Part of a small language model's weights: gated attention.
Each number is 500 + 40 x the weight over its row's rms, rounded and kept within 0 to 999. Layers, rows and columns count from 0. Numbers have three digits each. The size before them is the row's rms in percent of the matrix's.

# layer 3 MLP gate, 832x320, rms 0.156, rows 570-599, columns 0-159
140:501497523515531508470494496512524534453471528415424536529443452574523467498496489461394498568472529437491554451510543522555502489444422530444565498517470491474437539527472492515498479471470610608489410544468487426534508476493523433466521542504487525490502481428534474463459508484528431432448623522555464440465459470497452472499467473516500510454510516509539554482490505498515484454538512528545489468519520503478552567458477534474467530467496526542476538432533549546554556501457505
112:493464542521504455470410500522486494500462490506520481497503481563516446510553428534577518548518469538521512461560492483459488555515550550554518520478483499484497471504494506484531458516507521560458474466441501501402514498496454488458482505464481472559450454510477539497477484497527542503445539476535584514539529533527477494495524532515455491451547577520501527499429548453554433590589473397494459458445525455496519505525456449485488569450549513465428483484422500489477469484432471
074:561497502550498563490477510486532528518523515578512556501436495414468508517443451501539484521556559475523485460473552486467467461508505544510572465479484531503505488524492462553473485506408453487499464468480512467462511473431472526517516585455607487514496480484457470490533518518476574471481510518549514445452517550464586495535572561465593526517508522476535532481557491521508543526526516474524473515524534499562534540556496489521540572438421425555499540515462474501452498492495489
101:501418583558439485480517457507539447498505483528511449548490466459540457493513454441499498591446459518577444519481512498517482460483522527454523496539495490515578539489507492550506445569538485454475543408445547505488459435499532433537515480488469491416541489531448540491491439557501524537443486539494516554532570442482507531516512482483497492503455531463494540440524455557454489466557598520521517470534606453497457528464502572523426484625512513541485473517412524501464493478528446
111:481521504488445474573548505476536527456447509461575507551476519520519474474449529484434582491486533554499469432503440511520480500514464531490557518452549445556550520492500464479487486470469452497447556614505560521404419546522561474496469498460527556510525451475557529423538489504503474482475532556481433489508464549478552492512429510492495460545458477442542526447493453436573554464450573529508459463530484561547521542496542558429466623552527462532500426504507486439512476520427555
124:482512516518477453503604501473527480551490448492549507541472492526487478543546543560476504486479483477522463593456498527558520537532388493521576440553455482445453499477489545527502493524464517529510495505425509455487501562504498383486536513440543473434488485459550465430430416466478521456494432493549535481505485452499509632520517454551536470498481438522483618545469563544526499465511575510539521490558538522499497489517493535486488530544531504523539451508514565480426498462471466
090:533505512488458470472501436494496493552496518496518491529488539469456533490469474515445467560475552548500550444535449528540510485463537514480517484598522462508469529434451536481448511513432505435529533430487512465512552540534500484469442455491453495482489538487461542537507483492518541500476427427513471521524550498477520545510574482429510506482466524530505472544549470459521521488547552470499454475500427459542443573499440473518519523508449507513506492522557569573444426517612460
047:451448556458527487518508469512407528460610516446428457480538520461526427474531533591540528496539499510532491464500437558485431489560529426480473459381518467536523523464489531534517534495455521483500539564468524512538502458527472518486512475491495519477548517383455538536464535479581551567490463500523546468601458487521468518502524528509460460502493533510492481436540411492491481505504457545492500450490496525485515487541475451484488590446467479484529449460482508484582473461473488
071:507521493534412485577478505545566511537485541543530451566477514513482518457470458531507562462537485462525453530512532493536438590577508535548392451479506505495477534504533418504486561470515535444494497491538439514529467538506564540497474513510531541539541489464533493413519517561531444486523460475584484531564541544467439570534489547522437488530533550398572437485499494562540485452510429451508517437474547516513475485446521454566512494550505494430494491489428552448534464535435441
078:457495543465512525531520500507500549524435467504439607499468432548497485443562488478539490521523526523508500503527442580435441509504511578469530493560457460453458543512462516475525535465469499495483417531430457550488481558535507527413493501445534483547569560564488430461550491469532479526576492507465529496437494526479467472448456530548464488490508523504419492523477505501494482470556510553460486477511516546521499422487507476437550507576512481492513561487436561539439490446480500
095:498514456522508461562476485501524516507483524593553478503470527515533468533514523469540471540546474446508415508553490591562468563485452588521515621474438488569516485489467488437496468420428543554522572538535521441514463519460475477499532548465473437407495478472457582514419463469476488475432496503505493491447515478501456494566545486465478514519497490416495574535471511495517428558493531532540489449543486528490516501519511502508473459547475449524485468473482553503521550564541441
102:552517478561483536478517480528529556568485501545450484427507487475552447564486507473462584548490480544446516489514505478522504501424467498483485543490541525514530528540484489500467524510402571570511554512463542501558506497525503540541474514488560493491497477491567480504559557525526548522487508445443463533564531515488590479479484591524509515422493571523525522427503502436436527485540545408517457615410547488479539493537403482509522536480479539496522539420441439414491503487562524
111:476501388534556459480444496539527474492524533448446492465457539562500522415488506473468518430488464485493445504486551498505561501420457486515544506487487436477522520482486555498413482537461492465483484558436530452443472508552562545530502537506525480464483446497548468439509530509526479488532434448546505477491542434498489552435480457475443546505530576461532499447525547444505486416488492503511503493472500474534517464517487494554496477539577489472566547519498462465481527501479480
096:486486526500499509497484486514543467512507500524493498505425490434507571530445454500528495499522510447432537520483458542553520513478511485508529572521479430524492528473495481441499460542502566493471482479565514569523491494529553505520490532451519517529593463520440512507568498536544458537449526510497502468563493475471495465496487505523530492503455539483514534439447489546459449427402512526524492465504524496516436451547492599572507538492415628518510544476471500515517492411511438
117:524473525411476496458549486526571495544436500507507583511468417436515442541530532491628550437491596462521508477546500459467499529550562499528501488481488408542545404540494511484496561529498470421523480529484480508489532518517471517528502516421532518419531527522517484518457435464430457529511561452491485432507526464498458491449475505474512496538492492484493493484524463446479548567481439467550565501484489442498529537509482467523519482437520501444467500547466479428575544491445530
121:555503538423596477482524502488556533483494522479512508534525528535469514550510542489491473471492460509503474517416493453469465517492559463552436504413533506536507586575532478505534502520527397532445416486474552484511509451541457468392496545547469424478497536436495461481569455489481494480556513465491479505514472486486470553452501496511475485506541493446533487484481520498523398527485495513521496445546500522535527499508516471464485549477544526522516536491449503456515625596494444
078:539541478482429510470410379490525505518495506489504478477517458491522491507538529464441517428524497527531520447525507505497444487484459530558484546499472551525541517499472488500464478509468511488440528466541563555501400507574516504638472519500452517517472463437519478514473428527523560469505452457431534482473434487518616511511475482479511513489554487417546416515525409489506469496470537537470478461525497582538524464538495518548519452480551503561591524510483496497525423511554482
097:530521544491543543498506539464497543447577519476469540565462528473415478455501475507519516480487463518447460511491600483561545411555533504491566549507524439546427525541511501517509509516546487488546464505518596423489470510495422566460451477486509445552472463519529577512513512564488539477536493588529537403447454398497542504531491521485519426446525474542518516528487533550499528532514493464505525474496535547421507485451502572499545475510538541561447491483492540497501429536524520
085:502476480505506497539561459495503520524456542438515543509536486502475445464494511494431439547495587471523558372457565525489479552470484486443502478453554484424556466569576453508476530449551404510504456460435560472510507542532487497520513493548505592512493513512530457462539514515507472556566451488446544512450471494484536506546427500511473501564625423507477456400471413470485511566531488493467529451538461446461524496545522504540507544512534521478512433511484520531482479464462460
065:509497495489546484522510457419484401408461455567474496466442519499491549530565552464482479546510410544534498478514460450437518493573465483453400536511483556527544472498533517510470544486486409520494417500498490562521506505550490490605467494501523503430526511486512484479526457576500530464487490431443520503457536490525517477448507567470469537544533502427480514574555537466537495495536494450490508499530494548526515553482432444494505513452427464537501462536518432506451524548505485
117:430455532446527424573484538487523476523470458520555495556520457491444485475494509408508463482520547494529506542525473529536528549553530447482417474422506476476505469556522569560458520416526508571533482496482498472487541452491475569500499514588424511413535453527514512484590380457428485524487527490425441458558519414504503498473469527453591462515477507501475489443539455530529565488454577441497517462505542478496456484541500523529519502489553511537481441515472563522512499539480477
071:501441479475488560484533512466520521535470483476559491491471572534555471525515480501494566537462536583490478424584520485539481527508524539504534538495482499496487416459512463547490540446494498489545551560428483454505384562474494539552501542507528517492478469534481476506460417556482488449469473518482440494501536484424437457538553474495485477492479484550549503482423452493496467511519525470473561538503510541497554473471535619496436606506557530426540496528561515471428486490541474
109:562453468506417504560520495533505438429535496460499460531511518519467472508617570468471492539550532451545532522456475485545483570525511443499498496576426505531478487478549530476517497531451394508493464489513466481456404527410503492541568516552514523443509467480496481452534523489538522535520452435441499534512541447467532537538487508464521500518447467512486507508515500501494553488509512515522533519457506486479518523573490511529495492394445505377475486500427542465449517466489410
088:529469475513434456508502558554519516490587433500451459434520476496466507537491443487476566524540537504587425391514497495487544519520506524544491527418404505471458500554544442505532542405485490431486401494469553498535507492499502484467447484550512422491504547549572451476540515606479518538498462448532396461494481485514399461453477530482547480480535556441576491461598568448501453577498469470458521535620471470538435457517455470423551502448476495547501455569511491497423506487444485
085:508569485473519470435507542493432553505431459474494504485494428487553559520488526529468549527563545487493486453465457468584435456464523488483482505489484468542570532440582481489442532492479533455445530468500534494520465491521435473489555513515562446477510480459481485524502513440496474498532488509564453441486575516436565514454440550439536509493465499629526464482484566495472551495584564546482380504450458529543493467504433485518490551459515499422549508470549596462512462414465473
091:474465486466547469576493419505469526532491549409495498449483501470491532435602456492505518477502431508534532492602446499529515461447499507446500478478422449469449522552509483466541485458556468455435518458438541456495485510428463500468507536466473507479508588393554639564487498557453483524409487526561457519512483458498445517467509496505491502488476508590443507517471473498519498504512497475447540553436472516503590550470452511513467543532506442478509486527557477499469533574499509
092:521470567514552457509476472546529449492427480531557538407426470532476476532499450475547458474559489505519532557461450537536510420485498483520513547516460498563508519471450512530383517485521523486425455484463497496536433499574518429529470513447514399521539491493480466563548537521536486487545444510461563506485512505498510456544512506567508520418482462502463506438453526509517412491526496436521538481514543472524457473595556466528477543528512447532534556596506518499505518530527519
096:503470524493514513505429526570482444455489536458416479498545495536456548499514502559579521531480515483505541474505487545389538439473512489504471584512538428501505449493541476451508449501463418450543457511493492470479498506475499464523527502520506544590474474537428513576485479543577540496470484497492536424508498447428569521494548537475514527568535498518469465531463443495518578525497449483542487529461561432513446514514505515459506500537465490487540478497546498496449485564499409
107:525467554540539512510465581500404468551567536582529474455473376539431474483539524545541490521423515496546548508553469515464497493578516501555500492458471516505571537488392506439537487576530563557475481571511443497477480477510529476565591543513617434494538438522508486491522522475512555476506474455415432452542505428486519422493518514468515510469447602573468527453490491540443486472473469517453483482509510538473494474495485501489472460492455528488522537485460502556484500567516511
116:500529522542488473457407537424471588482464496555461513529528526490506524428505538445484500554474533508442497453529527544456505531398503469468399440511474446504460533397475490475553514624546575463490561513527518510487471475534549504478513535498542567510488514537486451485455495475607495582449546507514558478514556504561585490566450484520493513525534474557464479539515503491505384489476524458492529548572439461478490517474554444436544531478477532452507448505450500499495547502566430
# layer 3 MLP up, 832x320, rms 0.147, rows 570-598, columns 0-159
138:495552480447485446484490456480409504474488608540432496483548430518580500497528516463481457504534598458513441506508497531558487515494478490555499443518509466489443513508539532499500486439460512503484437502482485519496477480516548542454488550540497540527494486420507496454440490480499519522486517485449541504495452495536560457479487561532546495547581472489492501491478527485503502460523522455448471564494447458519541554424556496466455552529511513545447515497437545551538500497528433
108:448503543464395452466507514522520507511526418454535470483449520492506486503584519510496559537516461493450491515511498433511488477512483529523457491482464389506512503505484497475435525433534495492506566504549502528549484468515455524459516505514571528442529614460548450503459536492487514428543529514494502508484511524496465534516493482434482474484435553472537519596537474441475469533481549499507458424496497528520474533532547612556469521463491487547503514486509455453497464547603434
077:564494373474508558467483525529420457494487463508476538555502560557492440451543567454482520471518472512500493464519468476495474477444541491554530567548377483550453480596586476497492503448471460496505491466492509491577564505548501485433478453544443403489504524582554475501488506490577414512464448454457474455539576472447517514489475442510470430524563500499492468454483495547468578487471437467586542469498530480477498486507468495538483477531524499490553444510536504519495491530583500
098:529538556462530441470527486539548535494511500466528530470551510489470443518516511572497522471464494472506578511402539513554337540500457411526498529527456410502454560495481470529446491530520440510533557443485502565500475500572551521489508489498602538452549588523515499471466511494407509484547419476478434500434434467530458501502512478501513498533545527478528479513456414525451451505517498421501445447446555515499459474535497496519476448474454478499465537491480485517465568495480450
111:474542470478539518487502546534460461520546428495477422409419489478564452523541539494488566513484587547461574481578489479525548408503493501523497444509492539529523464465490541527483535509505572479512501507531532481504514503487494473505517518529489495498491536528436444484567450532507504428429487536480549529570506502561456493488530521489498507523493558514451548454498500469445479477445478537534524569557417552516521527437462529461524478539631533564525529478486512499483495501541470
121:547560526504485536474512530533462527486481530464492497579430601558475456516506512526506497568520471437562544512477504530475497523472570542430530533508501500461464525464518480534501448495550501549453476459539450446550568474481545490505457440454492468460461440498519484514556465489477543452496502490496497484479492510511512562514477458494527466532510460517552498554464485492544487517555440483546499451468435480541459480509429529548478519536434508472501509493487457505470452453498524
086:551496496574527485476538500544483494491488504494518471487534463493553524535479499461529486384520472480491578480500518463499496439568456544455545486415451458558442526475508523473516469485508485511440472521502472451559568516494529575468493500514546476522451509488443520497549494522507482562461529499520586463458492418504476547506424513469530523550524403474521496492510427478502499601463502513485448536484488466421443459486556496476561486502512537412538469511447552472500563507498481
050:488536565560506447553488515579479459481580520491510581537477512412540527439514485569536499493544453486528455500489543528500571552500485467491452450460541426450523482444422493522545475414484481580449551452554600541453495551493529511453520518496463496497495564517515516503570491515522498519467571471555467495482535479606494532477523543542428480518431477504475508530427573517467502515516558558501516536492506453510458561505519538481500502516488520489509456486447497473451534486422431
071:428426482474517475532506520464467523520447455445495539372491502522457466505464472441517487502529521478476564461525475496501467515504477499526531537470529533488542486549478521514481514531458458464512505556459476500476470526437501482610471496479461480458474495430429522483472502531545524538559593539432545466455495524580505513526447414482563572504548466525423518542492489541456568569490468541475482482514493574457525488520458523440516563472475499506592440538504574471430526497503510
091:483486507528407512487427502553520495528494473516456482511504461582453494406522528482542576511527458552505446572540454568455505496558548573490493443512524505453464530448454481523529440481456516469455369548530530501513478545540378513474535485434458507552530549513497482469561467491508499519557506481468480527510492468440465530439536452512489516469501475442513477497506450505506435539517541515600502471529490590544517416495536494483533525502514456468504471498490471566500508503451502
092:496569483481403504529501555549452540519438530434525457533545568575437425489459468545531486526483503483528525539490499462463493542593457436492523470549511460486462572503507441510526588568518525442481536477530554462471538557531451485529543500534411547531475531493506513455547581531541587474594498459493519538593508467524541461535486510518528494496551459529567453465554434464522552496450519509490555476531489532526582493436491532530520503535490479514554530490460470506443491534456523
104:494505474521512476451549531557550510493498475460470554470465505517507524444528502537526447514547501502520479452489530461465473544472471472485549495478451448546542583481567489512517439428558535495449434475532406528493479449511483503490525471485404487474551488511419513510482412490452495575540516497576534455502407526519477496565418483533464535452499538473483456527437552478488479484497478521476439493494576528522443560444551527481525443509542481491554484570466577553473532532429529
116:429495526576471472565528541566450420561476475578416502507502534511494483466595429520538472513512446540466424548531537548595499512509519503498455492488422454440487448527467503502519504560528452520490475562446494484541510495507564530466528502533571506454456532525506518512587404461501515445497522506549530433486405504492513520529521517512526510500558516557430456484535542459494470516531518460465439453489545501519480480431490443583485541449483541545497492520521530501488400506527485
105:499410455442492512549483455472485447449570435450498507510542485497521488508569455430454527528535523490483498443516508473568440608504474523540535516476563489506440533458560477449517475512474542413492490496505532533511505526466457563528569516454445414488573549502564491571498520537567503548532459492497519534480484437530546437519424488536481546538581533479495581522438485507501478493512549508487463509445569492480533554504433474504496445509443468419462430432515425577510438510491547
107:465519490455489483509473442502418542544483513482466468534589527504477499529498445513511517476529460540511517493487474518511559481478495519508509522518562530514443479438500482475524425456487551588449476487412524514537483503494468462506498504541429496610457445468479526499463556444502492467498485567436494441459531419490609494509507455499486438465506507540523504540520488525480506465503530570438465468493511504527509435444552586461499490568537494605547518486524531554511457441557429
121:505546510550473478518530461491467469486449505522487534423470537523478489470528514523527539513545501512510599531451616561514498526467442479557514519533489450497556513474441485457504441469433516389535561443527508480465488494516459475503551551394512547543568444537555471508407605519519512470494512554487579531563496547462514479554543490520461483474479543565551521481518581474417488433491432514504478513439501453444513510498529535512452461527493467470499445510512452528502430463540562
066:469467484501624520553505547529415491485539480464451474440504531475484520442433524531507520545479438452467469510513522544508551561535575507419471488500459461461488569523484474479492508488558459494533474514515474441498532502444525490375468486571528474475527528547506517540483496494560473523519537513545511481505540507539522464496504561482482511499490539467388550543482535517518578457546442554509584480453522429464534580524483515453474499541434510477488521469479528494458497497502505
104:504537437402508507520491493450490501528442523485478557576602492430513514438549547489519478437502513468535452520477495525443502471519483510544523521460485450498512500494543562526444440504484610527508513504416488433526490601581430465445512533467489505574534556548506522565534449442569478516521481491573556465497489432518547530531502479517491484442450477465486503535503517499470530582514510525506462529556492535524480534503471493518492479484483504507458444444497517525449530482602494
083:548481491471557524446453507576447478516493496410583567478528493488502488499520563498562454469447523486550504421548499548509472553475619445450453471498444537471553539519525477540456504501540490543547566478512492470460525492469496463504431480455545593456455507495575475545533529451507450508541434507512526570474404465492549427515480509475515497499554456519515511482433458422485508472557413457447580536503511495508521534492517494491486565472499471530440434493493566516536482484467462
065:502462444413546436536514489558469596468554503500532574507484525546518539522515517578516498534458482480496551548490505553487556486511489502533498482483527474519583519497531432509521456427506484492523520487453436471454490450555405546501569463491519513469498515530564469513468478509501511441499477501516519424502509524454444538498482523517520526579500433556429512502500480530477498529476492492531517525460455556445512503504544481541505504486514470454448466468525489555580504477586502
119:478497481447476497547509497476498499523574470493549493487517557447535525508447487573541402492446547475471455532464560500470456522507443439524429537594464490529544499547491507512520469514487554460493544523518533420440457453439518477501522535473527505602487398502537510506510540495508493468524495508506509554451504480441482508524488449513480495513534454471527517589531488507543533463517463498579452519446544451532516430504441501516484528499546435554486421529528503524490461466453506
076:541418440512475525536525514545478517429557468517525521537503550490560550530494485496523531487456470543408486502507529461481525485553488531529547494420510483552445411506513566549551533493457461458499577559494435417555494479480486483455488561514488522504500499537509495518510432549435466519457475454556480518456499501473492458482542458444410562518473471500501511528475574469457468501524546494526528497525440538487532523434481512532481540515524479483480496583609466496451497536578500
110:514489585507458435533522486479459502414491531539541452509496500537509501524555559461524437484524445417471513571414500501533513507522596440494540512570437496486503492489550502504479438564464487500551506456495468543525429578440504544551564515498506479421464484431503440469480435536525449439549517447499488538475522495542583513562530544525493538469537529557511484493528497521494524514525479458452508509455572469476583475528478557603499507489480439398437439473573528536449474530483494
082:489469515462517494481507484518516418474515514465523493486412503489479499470487503499528543460507495372548562524458475518530500532475516517434454480483574474457552474502498501504458434423536493511526515535519505505475475503443559496500529496458458500488515428488473487526414530438502530547475578556430573462506532549475546510431428437533448508563503488511489484542449512541546515487476459464529502518446618480453541511559572517547505485495476520510528469493510576448523468486499422
081:515445530461555515422526532401489439507498472537511517475587533445469484542527446486502564478449509519414513557464504494511507491522500497576433494598444547579490514436477525493509487547457454551483492519509471521447473493476464527498480563459474552494489521549519470486504525544440504467535487498475446472518471504501567518544542472491533544424506497516492500558522439433534458524495545494529508536498521510444501496558443443490522505417482451563489565515529555479550517517485558
092:509530594446461490454490470512514390482496536474526514471424519435499467516601510518545458553519500552676474493498459459502441432495506470481463424502523456494464490516608439528537509504482448525561521524477458475564534518428517494520518507563492503476484580512562471442471450473538531514529559559506492514542531490440491403458538545540486463470430537484512430506537495512495496510506528549462511522477508521546471479527473451497458454578447520447508396539483427435481496513506476
093:479587436493433574530504550460444523502498540460442500563538484505544493477466502578499553495494510485500501498598557493454486555511494543453491443503518517500485458527565475460527503539574438566565556504519444498465520442420500529455542570504473587466432505499535545472468528508458478512473533525532380486461467535424479541478563574541509505609519490505529470575515502543496563523438485540485479485518494500451547490441475526499492451398523536520430494385500447519580458491478498
092:545437488544520481513438504596498409453440543419463515611573575519481490472485550500571509538503527461477500498484504552451513416487549505429473560435456540519570482528491483504492438540531442434561497494451498462449488456465526496488498475454517568587532527529494497590511464512482541465518463528459494518511495465428459502501489492406522541497463483487519508532461491473490521495523505496564528618555498502462467505534495504507533502535479482464559477506516420516471523441575443
100:525499477550465524545487501493543524528490470512502441529491475568454425487536541594493487554453503564512539489455508574436518483491417437518598479566475478548486444549513462508482498532433460517538503473561499460541451450514499529477481555465502536513466528498483555492525472588486514537536528469528433508460495473477566429520576509552455527514501476537473541531479480435432512500454475564499426452387528528477500515495546402526568540389428533543545572503503431572520474532512463
# layer 3 MLP down (transposed), 832x320, rms 0.132, rows 570-598, columns 0-159
129:509491477541552534462461524455454470568463470414518488575479434556485556476489504470506556540519473515472467490513466516544508486511514521517516508492524478546479544570376526517517566500429550492506516570518467508479516546509514494464469465530512474473505424543490535474537519534590494428570524518526501533495522542428551458490521549454531491489433499501509499491527525534483501462527476474585545415534569493424474463490555435389406495502528470500509478427492519529450549540467444
114:543518505461414460475570532447524511440459529486562464515513480513448516516526519504482476530523521496575468516455493527480523475496459464494525535488428488500523408429483517518517477490529506481519517506501460520413457528499527488493504507570510530469544510472529488554452534542551522528500414469483511507422492530472527478549533485412529477533516526440420457527480424471469518497527586497496505450469560582493483545439449448469548479493474478540533509497499482504524496560533541
077:405464547571531464553503525523534520431511536413479519417447506544504498427568468495463502512515501483532490484478528427481478392474533589451457534488432460473503414472474470595554494499504490458491585530500485490542510488453526498459527535540516509453547481472526553513483461519454546483441466559476491490503520631466511497515464516409548504518497494433413492523443474501520532515510504539519555504476510494483408509486474458517515464502524458494558461474497541476480510472509511
101:504515479534460509513425472522506490517506479461498503523406506460513503493508495522478553525444475502499509609487473447459501558492450480525549484510442551438496491533535449451558557518446529459433549519540497451559520494521510528568505445508489508489515548491538550545476541503470445464441555566517524505527531468471544500503509497452488522537431509442527550507495476558567477450531471432512470487526420436465476539482482444518461471494489512570568504508510543515469501516602480
101:460493490596473467474500498580528502489527494460541563559488433427529522523545503497513531587506498424535506429469504499467448590494461494510451512533473464545436481486499581479530526516529433580495527505528468470506492456507473537579444493497517486514446486494492602524508524420526452546526487516548427529517542569489448458500450500552458476455526501422501569454454495455480488522498544505482520430482521574540449432505485520537495517512535471538509440460474521473530418438544522
116:463514507504432559559494513555442532511422535454454440517554467509425583471496506470449496419437515452505521434500455482537533433472450543490498491475483587537474532493531458445586458534530488546456530560568506486506521575468529531478487462548419523510524527477405489535455489456485508464478514418458485584493425571449550491500469525443481499457572527484484486535502466457539527477550566526465487504483410535459565502536434470498520447490455504484527486483504524522491545465464460
094:532473541454459491509557538529521503474628516406451453593440473416506492551469502538486577504470478502432459462483550523542510539502514542510563463560485525485457569572491468462544543570477523468547507547508460473453509579449522597512503500489517510538478507407484495558518497508504518372497481544505484448499464511528502544472450503534537495515545529482508478522504480374476411532464480439507479506519460470452438513514556509472537501537509478474597517473509550483518467521484458
051:533436505577501491414548435494474506465548504465505555437440569522544499458433508441462515434583523445460455450451509419517578495520467495516566422513525465488511403492495454514513559489480501463505511518480488474464501523464502532489465437514509455488501518453480491575536501516520572529502485396594439561510464519546552527455525575475567535528492446457532510451520544466562543513545481532497492505490529494484523531564544515519512367490476509495553459578496505495565507513445447
080:547498549566485442467422553519438516530404469514454535444494544478486519549451549519510481393512485425539483492446510468543490525504547504507530483553529511530498517609428535532459492527497505497516463429503498537490532540366427490526487497529536499500489513460425517494544528524474504518564477522474476509428472520504468503559522515481494481399535521395469501512438519579434450464528469550515439459474475548506545457453491510456522540497404549526431504515581486531502561538620513
092:443437455479489444432508512504478429555473521485485489448470469564470543516510480447511484556449569482539476503433399475486482483480526521478494460544579485474501563562552450562516527510484542503524468501516511605464460563442499554454503488452492453530484504478529519541469457491509483472575519463492506547506525454537469522455546539533503462553489454456417555533503478470544490451567466493491548489587447530540511536550550515520512478490459483471485436470554508544568485510414481
096:522564445492451474463483453483575474459472493562467548451525535492550477461514576532419497510507510549539606466521519543493533525549531539523530507553526470468428459475561490517476543497483493502520520520425568495453570553537491455508485515507539541505526487529485483484504420432486463610517568534497562572514472478516517521515449485524430519563493481540518491539426486572467406487511514504560550492502390476455498506512489493496524489461567499494450512528499576508549537553475507
104:552505504508500438466504445551487524455474516457586514580489445504483550543556440526628459487499489485510545530522433501506538482492595533501542442441390410494519537515436576466542502497528418478469502494526485487495430536553501481436484451448477509414514493506461429502488444503537503500477495502448546521488488464583476506539478516493485436495539435471538535443584406487480530509504515467484532460480584537537534504458505557555454438532467450484443469530540484447460548531557497
116:485441448525504535500553547456575509553485480553486463496503482528420477462487547520488481472504483465478469520544429531419478473455488598462540445472468483526492390493501516554480465472466495499502472545476470514545502475474493502543537566510468478448528492568536564468447529443554531490508566460479536482570525482551523539476469499520436492499471460521492459427542466458462513596516485446514465513493515502533465509504477516510485481543522580501524443468496452420505504486501510
105:457534534430537540464451504512457487495480479497522472476463491482558534564522540488500478491493539483576536562462509503506500594415495492494549544540571535530486549504375473485478505489467520399491475538481494478533508484468534540500455462490494427518459539482496503505491512426400484447441481478473612519483505501500498528546448489458509495500493534453459540484465567570530501540528509533583532504441527555534452556520557497533545498567516521475571501472493496469474536532485460
110:478473502560461524502561458439490582528451513487553481481486491542495533472472513570533522501528518532507489491497528478470546464462491473447499519551556577501547503519527486575493505512488502441526524515452501509477437530552503523494524498528473533472430536451536525520434457536452488524459488446506378428545596498477523456512524455547504510445449513479561589551501474529542573475467518517537455439520467471499514499502455545567544481619459447449487509520464473474515439442405511
119:562466428485455449428512481443504552474560538535491489498501499470530450495540443455572542426473515523587463515546498497565526513488449561438510532554415492487442561467478541472534519538513523458491510520437578467505493474424508507508481439450481510589519454558476487464454533471514555494495568467493486499440531492504487467495453517402485452492470474477467474463441497468470424465447449550472547426475510568531559504502496632606525567577505402518545496530515494498515472522531395
083:523491496498461464507504487544507402465508538503442536483479468494519454403436503512460527498527499492488466500483462532478474526548537521507550445499535521563525565493500598478570501469427517491444410497586515423521538576508575557477501469518448543487535448451510465495532550437478500533476526446542485550467471491488485517500444473534509524488447491496482476489533636460512550511481504466527558550558473516548536484526492501552596499471487496567529464614493544431560496518509408
096:546450534466555493537514443503456535520442464461513505478549457517546527441532550556542470485518508485563502501558480503500522481501492547539504518534424485526586612496498479489425467503534495446464455504503500506488482533421482430435487439529547507468439501540478464431420476507574491534476534545484510454495509481475501519483503553505452499606511443483496441543546554516417533553443531501513551433489522485539484574465522497559478506514480546399570450463426486491532518514494466
087:580494459525442467454539494544393511429426491529554540432521467482508492520552448434473435499424534472489473474496438518460530526455397533497500467456517545509545524552492535475525478475519510507424530532511532486515532479533518503480473440551527578477436509433523448502528501416489494481493479451530544556461510505541510484513464540498547545532530418560423590412509510528455533460500447508499479499490571439509609567554512589546518525515483483538492500510529517480489469470494480
063:454483518456481508489524516478463486425512495577472514563562474571465542428521435504536503450471526512523467598500553517512502409496530502512491463499509545514510556523448444508517529459489448515537521491501564540565477498512496450534526439447479522464535463501534474523544500554466510518446498453523532507526484474492474488517485449451459512497458464506544546482475459482537507553383440509540487546414540444416514529435506525578435513559565536458506504465517552528544451499582456
112:523520424515542506575536511478505508487542508558491481515438442452515478491501511463550617473519503581516484512491443470536564501464478460457472569502460476601497474466469548454485466561461465461476493576464514504488506464440488510542424475573557501475520443449491533493439532497526530465523561520499475501483540583480489475616534500522434474468454492490564469479512513484481504512540469487449524553552519553467559481550440588575432501519475505510586498563454495498475537535539542
072:501544525579479439487519505486540449505494478466476465506439475503496444522503526448519571536491451492506480529492508435474441528477480479411556523469390534439515530502491507446488475493548511472497539534534495564480499474429524544509531413583510537451486526466496510496495510481500449472494534486486474527475464519457529509503520514463493544413546537461426470465519515496503532516524470467502479527607564505585496491623571524528532527514489425470505476471522529525448431576501534
109:459537571503450534522521464531458572587509527537578486563467462522466482440464524517538457514540522556510507532492514482504514531472537483581444493487520511482591449430532385445553532568549513546476530526493497514469486499459445538514532492493513531476438556502445502522521446487518547533564494601515486507503460513489479434534587543526468524462486454565473493522468448520548418403543500477486561557446451500506530517504479472485578499451496568498494465462567571436463477421546515
088:600503501482446445494515469511542604482493529529483519508470481534477418505575487477454466445483445522541516534477447495501419558478536446514527410484449508573444522431495548446571441553491523478452531547484498431474490419443514482454517479581482518568539547501468499494534557493507565461491505557526475443518482460483506545477512543453480493454500472554503469480464523466530440498474537515510465471565524547474472414443415506513446562564517468541463520525542498520521539508495490
085:530446480430509518503502511513512504479440544475565614481468450436499493543512450471544524436460615441557541508569491524504578538511491444532500462538525552500483453485484538474487448509475426482488539515553471498507450535518453489496468457570502471398546520481539462487526503480483527489501510505523471538428537519519512560462568524441533544516510535494472477545492460434447504527506424390562495481560508506501475456481516491500460452542469519530497497534484459483524567589473509
099:471476431568572506453527449480556472510512470495451494482560461571559475584466499468556520487512484437452500553521527457402485551567533510458532457510465513540470467484532507431465546548572528475483499503488487521525475518546554440470492487485531549533470539491546528579476487434615512496513594503507456488488488521490470441544532483459388477546483467535474502502506529584525519471507502504542488480526508468512429497565478575513469470470442526496514464482506510561557532492514474
102:587540495477519563510531491512498495446575531521475465527501511511493466524508470449468559534458535471466531492522548577473424527486530425437499516582517454512555546475512474561468513454494486455458498545538463521493543564539538494467531471446569519481474507467556418534541451493435539514522478539543462510510442523490508454435464472546478506492516442509468507460489507533502550474438526473496549507419437439510530446494508507482464457502597498510504489502453518544508515515569499
101:524526505519542471413369474555519540471454405476521515546518500508528485503419501474481498447436483481449484516462530533504472457475501510521446418476541512468559465470500476521507554474427567502432497539454500488481507483477507560503525521583535452425538509507529497566488448523503506478439573524418506500466544510483470560463545492501494490493474541514416541556498428458501521486470475538471564494564522459484412479504560495522568581486411451487603492503511486517527491517523533
099:446538472499529484502458562430442577410457559536481441522560479451509469430422472518493576467497494471433544472542475551498594639468450473523510498564570557527439453513495482511469485488537519459479443520467476542483505479429525504544470439546410498551482543496491450495476496571529490501448488502534530474548444542569481514458474455485470531560528456489505491534479495497427487538511455519519551469491518463475504506554488475535501497529513465443580528514454422570542481505507543